Weights of a small GPT-style language model, trained from scratch on English Wikipedia: a variant of SOAP for these matrices.
Each number is 128 + 32 x the weight over the matrix's rms, rounded and kept within 0 to 255. Layers, rows and columns count from 0. Numbers have three digits each.

# down: layer 7 MLP down (transposed), 576x224, rms 0.158, rows 456-474, columns 0-111
# gate: layer 7 MLP gate, 576x224, rms 0.162, rows 457-475, columns 0-111
# up: layer 7 MLP up, 576x224, rms 0.166, rows 457-474, columns 0-111
down456:149096102126113138023193072135141129100120162076115158125179163091163121161086132091099124125122098137091156095147139110187082092154171077106165152146147193145114081121133089131074163147146094135143179130138129138092137186149096120132124112068208202141098177199087157115104084054152114119139076103081130139102142182024172092112112126123
gate457:120089103164083096105155170147110094147102106093150112086088070141156104114138144148021100123153123149132167075113130142136082133102070132161151132142138101121127072204167169085079107128124154149137115134161142114176151130119178160158147144184202174122119132155144161139125177100167174114102133128180074123190120150138203164125132105114
up457:120116087086108168133109130120169122175119081230099133152117123124105165186167115176122148105110095138148089110133132066088116131150115132167077092119155118168166142116100157105129199148132074155105117144109112123137166118154131083125169128122156076162128159167189069172129123155112112147167109108170148182107168106100150121138109142106
down457:103117122101178153112123153160123150118191123178107179177114151096122119190092131062122090075109146185114121162120160143099112156123157131160123117109195145155089127137188117101081130101131141089170108121113141114127124134122185168138141148132059138180095185104132135222074105100135088126155180229149088121146060133143164132197135139115
gate458:145132119187167127097147117148175177124149135108101150146146139094118124162194189182132136158164177159118144159081075133113146147112152162129134142108141160105082094120125105126154048100128067110149140105138130115145109111092131190122170080138189110154083167137090107153146085128136119138079074122164131136152089099097138126153135170138
up458:154125101120106101141135137126168181142192160119150181166149065147118110138180130115104127133134128133133155117142148117122194115121117073151151176144108151083141147186111168108124158132162139124154183162175120160145153085111119121128194119154185072103163143167123102128120082113161157173080124114142157121176164090141130154145155108124
down458:175142126129147199065144127081137136134133149094154153131136094154128124091123162136178100145153138172117146131133108090185163178102116101114083172161150158178140143099075098139106097135144124115143152105126126135148061116110151137196145182181175168110165091108129112117140161138155170107120038129099116089151121102140123154222132113145
gate459:136150079115129111184182164140133180146137110145176197153158067138127104170123117105169097090077125087123131112094158092126140140135104132143132145114112090141157129114118124128146119101115124129122121170160125090155196135124199161103145159150124117095167095123070106154119140112194184124141127148134118139136114125158071162112140135172
up459:168180151136123105120117127116200183131137080118147139155100134116102123142100088098082064078102138104176142125138113130154145126137108149150116117128030080141158169129140095165142127132185116115148146154105081136127110107161174139095151149152173160116160117170051130146136166114168117118085152103181049126074150138125099197094166060128
down459:117101173123112157107143126134134129099125101098128125129154097141075121091165129120185093167132114079136072107080169140118150117179178140206147098142098138121112158082156143146189140109165085101133172083171121146111143133146121184110165090154112158124151117155144165129106080086072091050126132112126136198078157121123147111101070111167
gate460:147121121089153167191122151118119110162099109068109074100084167110118117118082150150084135148140085173111127101113098083120114185217140117140110149132173128125105067052146137136091055198118132161097127209096143134091131200146057122183194088136067103119203065141179129074127136077133093123149108120123111138110164132098120136113114052123
up460:137127147187104142171156209105155110121136128096124133132105144100096152110091129133074116164150122132112094095169092141178121121151115150112087125180073097109134117179080145164171128181127104108135169177151192162132158149083146113094080161137145161094140102108148128075131148132199165101137131153180126164128167130199133149135162144128
down460:099106171148085135073127119051153141101152101142158166125135102110167105111156169113103083109164133150190086171156135145145093161160057131154077102127078121138133167164124091118210153105079104144126124133139137137160075161133137159102140141147098165092179129122115124159123113150138127132111112109135146163160071058071129117111160118132
gate461:112088108108113135106169119124184157055118170127109166113108077102141132097123107128130146156136202147149153112140107108158068103138126153133157117119137103191155111190132092131150148150143109112085121132133141066131138127143148084127112137097086149100146105138142113090144094129124026138144140114091129112143099122149138138138147109077
up461:157230182131136120128118068142132059186134100137163121114163117173104083106143115114113080168196091149132141176152135171179122123151136116149077136095168110131154159152061118142149134099143084131211080142097157144151087174160115167118209122145111168112100111109125144105138142163155088075124090085117049149153144132146163082152103139101
down461:079134113118129170150146149084134179099129127109087124171152144139140117144111170133153109063144171122137140093136148119075134131163112096136104131171077137123161094103193127162161147115164151131099138117214166070113140117107140063108128150127168129167155170171131137078137128159157156126131078154121193122150169091125125115139091159129
gate462:113139142154123142119121233115165116192068133165132158137135156119123122137196101119180117142118137084177101136107173172184086131166110105134118171109134175122084138098126142076149154113114079123142134092201108151163097149096162107142171160124137146142133061129115131105131167136086171131102113146112113139121090120182111128135170141137
up462:115068151105163129111125062137112144120192151092145119149100120110074124130149182132076125113144072110138107159108174114127126168087137139136157139155117086157079164105160093136095055156121121141089156082076110130131130121100113165122158138094119060128151180110153109065116081152075114129096120107142193137150106135122126127155106131075
down462:121057116097109124085112117118097107113178118151080121111110085105166129113093140157120166098121148141091096114141108162168111141190168180090092181159086144080146116128149117080157122119092155159067093069096135155189128112134111170155119161099084142154095118116170099094170146055125145109147111130126074099123128210138125121161156125165
gate463:145099136171148118202106148045134138156105149126110139125096148155184146181071147104178123134141169122112135085111166166133115105149136116130142145108118080052123149105132145069099115165160149142144157086127166121120123088120147142146121088112171129149124072186102177098107127119184133107112145138204126153073115101128092128107156101179
up463:122088181066130169135088141092091126103110149120135163124122182137159137147096126146112131137089180102155156101133117162059138145146097175078133134098116144134132164132107163151097195172132105140112048086139088131162163065118128051098061137159121119137160109122124152106124186089121148162150161160159129104166141147074150111100096159169
down463:137082069144114132169139152128154086078121142131128118115160191163116139122070149162110133092138128128139133159158172173126200136136116144151107189136110093124117151091085139101120139099169154157130116197128175135135169165153165087113163112133151073124063134150114120128110162176181137087093114113169133101148152143128084069130098074119
gate464:122136109128101169183101145112149103080105142135153125201104143098130167113158173139117123108053139129033120108136111070116122112130181075110119182131077076124113063101194113131164123235085143118169177103100132122131150152148136102147130156124146141127193109189074192114117152079164081108139133142179159109134132127133132159164156127133
up464:150129112151146073152156111145086050135099081150149141122139133070138136178093152109117163088134129134081125115098089137097101104094137122107088102088096151151085101160129116171139117110114156103150116067111114141167127195157120144112144143142120145103147151191138147153173139102127175022144158129151128112127139114080158071093096110159
down464:120162210134078105149130099139130122067126076082099169125115126091095179089092163120152147141120168137084123120071060077124145078145129082084109079109083120143193087120131156107113154120097113160139172129153154118088053151100126139123120111133179159120142107116083158169107118109170086119103114093095125081100195163167157180077144147125
gate465:101089131118109106133103142076067092114167082128151155064121108103123147074110182127148070101136171122141147127139143103092111100140200126168105090200153137107140117091143153143105115146182118149155154152152108191157184125084064143102157116145141072181113156144104151077151067170094154062122151185169163200065124152122113182153161144183
up465:135137146134177128103126113137149106194204120108154191116133122060120119122147144140138171191160164130134142122074109148117099160135123179098085115110063116116070130115118110150115195149150124037120130101168137149191134163136075108111145162129127126120167107147150090136130143155145093096171115096121151095130126099158111116119121148211
down465:173090119104228145114120105089168101174144097149151209150125135177232177156113117122119168075130076094115109152110153134135168125105145089147160126162136153140125120085188091164162149118153103074120124149092151080149164118131146153118084132104136188113101100186097099168150112125121122189204081150143130125164132136084145177091116181116
gate466:129127133103089122102149148148084125148122132126099143150156170116080168073139079125186100175108125083123102115098084079058083150134101159148152104161125173158105135130108129177111138127100119095073101167122098117075107145168078147104168116152211156170169083085184120132131129110054060102089108102081101162121163064136170068163114106129
up466:199116083128154139071154147174124094093132123156104106046117144107137141097117179142085116119182123100076157150084105113133161128098093119120147141109103125151121147126111096143048187078048214118125150100093162090148147115168080088107184174147175112130089182123127157115066134153196147163129095035121138164073149098176130065092133110145
down466:157119122114086173089122051049168191120077106116122148137117131128107080056098130131085136111110092114167052155177159131070141109126146129116121106136086119101085128157122127070129105124135149172077114111145114145122155120135159162149082171154132125089176120146151142133091115138155103118161159147153159123191082189192120157148159112096
gate467:049152140132113156148145133126099122129140130160114152097162083102104114137161142185131097163153148144086112149099124100117185107075116145144152101076168172100145093133145157143120125087105176106191133113101124130019151202116155160137121106139203092169152095179137164150097156165183133132099086113138128208135131122093146103120107166095
up467:129074092106120170146204229129127132117103127132135181117114087116088187120103092210158127104159110128173133108110183089134112064155154175134147200118175091105093139088125129140041189089096150165100166212039203110154131153122144124159074183100141100147071172041133134100156138117164073134121061159119106191160110110142120124111137105139
down467:145098081058128081138115115167125084095053069088132077134145140123202175053081152127131150151132184139130179071163216125101195095180102106074116101114167113133220094128194070107113107117106196114084096172082115152165127120147067142125110124133102108078090128119069129131147136113159136190132151108099158160138181167137062123132135083129
gate468:139121081066144173124156109143149149104158162109119120150111134109128133094100121110133132128153119135130078127095124117115086127121107105190189113132154154079113156112140132143088105139103122102133076119187183134103159118091116131150123168126115130096127105128129126169119111102119104147177153152146105121148067146037118149106111092182
up468:137100080151104135107134141165130123125143126148155156155131096132138120141087195148137135151135136132161109139179175104163137121174176134149124146153127102139094096133160128171140114097135076152152101172093104180117104110097161109180157126109089108112131106179128071127085128097110164165145142144173120155127138160125206172140102107130
down468:120115146112125146097142183111145135089175142117090144116152122105141140105156159154134167144113088146130101087136161079169090063156192156154128152197117089104149078135114136136115115137109132180098086152134121179091125066170139133135162108077099090103151084158126090064140121181088144140128149169142075169114104141173156111123150140134
gate469:068129127229127138139130070102063123121133114131130111093111098109146142100114095083103099159113138123153126116129142122149167126124110108110122145111108054118164129153114142109118151122167107128131143130133134225142114128128163153055131070150161145117115147081151126100115095146111106170153119104060130105185091141144124144088122118216
up469:128156074119147177108109187087141106123172195159106088148106137064115117108150126115131118145136185159098134136187165175165149122104145157155110121145129174138189081099115119147097167142160150098082138077124077152067098106085137137093108081125122148152124131133111108150109235137145077130064119162131116077152132123126094094109105126157
down469:148117161086098115186158121066157105100102071167156093129187188149173068130085171178132143084128137139104143108142129140114130125159118120117161136086141145136060166113179179137137123126135133128201116107100113160138124088152075133095123140162176177149125137120123163111121108133121100126141146174126154079151128095109134097122146132072
gate470:151146101126134118103114135129140110064185180115143118147139100157119149134088108158226162096123138089145167149139126146110144149086126093105111140108138067098114133200092096107121199138134148127154137107130071130116061101215148127173149129155089149219094169135134151148117161090117088152113144131115092102107100154095113118166122109129
up470:110154180119100131105038115117113162091112093128136120124150080144097129106135115129182037101077125108193125146106088088108098132128122154156154097127091164064131102113076101111140087128053113139134121110133112076169115188151138131102140117127126122145161152171093166150128056146076140153100151145124132102135163117131087140128129105133
down470:098156086075138064142135103114130059136115141127115135108171127108128115136131123176175108188128119146149150084195105110095097130083110088080099116122135172120110162126088124094077135133095154104098107137126102073111129131131068163090134142163090139216072106121187127060139116143127082174093075087109124067060128126116084176132137109175
gate471:099109109153109153164118125153127155145127138137169163133158149100137109136149132153125143185148118152140165069116095148105146125156103137086100083204122132139048152149119087123174132144113054131069078136119109166147144129117154120118116120145124091130117148101126127149114186117090175189119145141082149177132090129152137162140089107036
up471:110126099115120141159139105110116172098141053081074075151131152163090088125152101116138118105107151100088120079132147114151197098039165041080038203111082105130137116139196144148153119074178118139122098150106074157091152102142150107217139168079095114178160124051126140101119135112158123103177135219116085073125101125150097132134102146126
down471:129132101066161133089121147108159112126094165172109109149123090130132112112160107096072162140158101128110117159158113141133163127141097149123053135114075085087098059092181103099071179118106151129144130173075181168086124147162129107095103159136129158172089163102136130093079129171140115114113140162129135093142104149127105142145176112099
gate472:123158108117166097129106160106086110154102136177104119152095106090141156110156124171112099137113078115200133183139161139122167140099113106110120135159116170102126114156115098147150076106133142147184076111141138105109174140145155090150125098116086109193137157114128185136177067124135121139165140109182048140131130103137158143128137093139
up472:189198134139177176140163208137111193134122186168184076121145118144143177089104152108109135119073113149108159099153116128132120171123128161140150158151153151099135110111117104103079108117066132128107097096125082141060097081096086099094116099147173164170107104120140080100100093142115148130061090102095112131114150132173118151101079154121
down472:140090086152107163101149132089111116118118105105093128114140156087141103162137111129112117169151107140126108148155103163125145121154093145136105159153143131164058117141098120107089196147172118107135148070189127068160114116152172152107161183089101190152097146146139136134114164096112144173122088126104136150153122123106080170079123131098
gate473:111139154132096117127147132103103131207059112126161091119140152098115115073072113112107134141110125103184145082135137160135180164082129102148101159118137129106101116053174124116066182103186123096116135129152165133129124153146131105143133141089122083152079093158198158144166118071117136089117134143141132111149170085154177118156087150166
up473:154138126086126100100133132106112133152093141155157143113108127123095115166126102118111116131187183112163131106129103139085142135154094177133103107168149142066174125117136136131061131093140151111124194147176081131152123159140108191105164147094167161188102077143089171159194175210149104101113102113153052132155120136098104149185107154163
down473:082154116070111165143122167132133099166162161097110153147150116153078087124121118151097102166191135136149073130140133142114180108120145083147151138160149116082155151085091148131083097114151154157189099095107129134136090156151156108116093133105097151107113086168191133140172144176097140131178143169159073135071166137135099117142083173156
gate474:110154048115158118141145195118095148137132076164215126111080127055145086087141156094114085123082110162057111164148132146155177112121101175126134104110109155138105170140073108111113182069098120137135104087118081098145114134158182190124164111132148088155160077137099109096130102093130128165126102151187149105154151116121081151120110108158
up474:126145155122102154142088173132106103163112159142103103069134130120162154185167093174132114139161094081164062167104173113097139148175074118131155109095158088130128166173148134120134114127117165136089100094120125132101108137151131149137106057155140125132123092152110181212160147106153174076095124140139189170118100164125107108123159088105
down474:104121140108126115133078149129119127088121146143102171143141103069112092091165143132113139163119094117115098146136097130190061108054120148108083138153115144148129129115111158123143171163039094123171095099126118124162119105130164084147156103126093124142139087137154117150165147102128121105062139133178100213176156164124101127089161110074
gate475:132113128209151138090184110115075202130102121103103099097170117120148128129104152101145103164162072093150127081116173158049179124074086141099116150154121152120105115142102175118154175105082110162145118143095150123122142146086089120163124124168116089123139135062143092121132136158123144161159140129080145122093123166083126106153079123078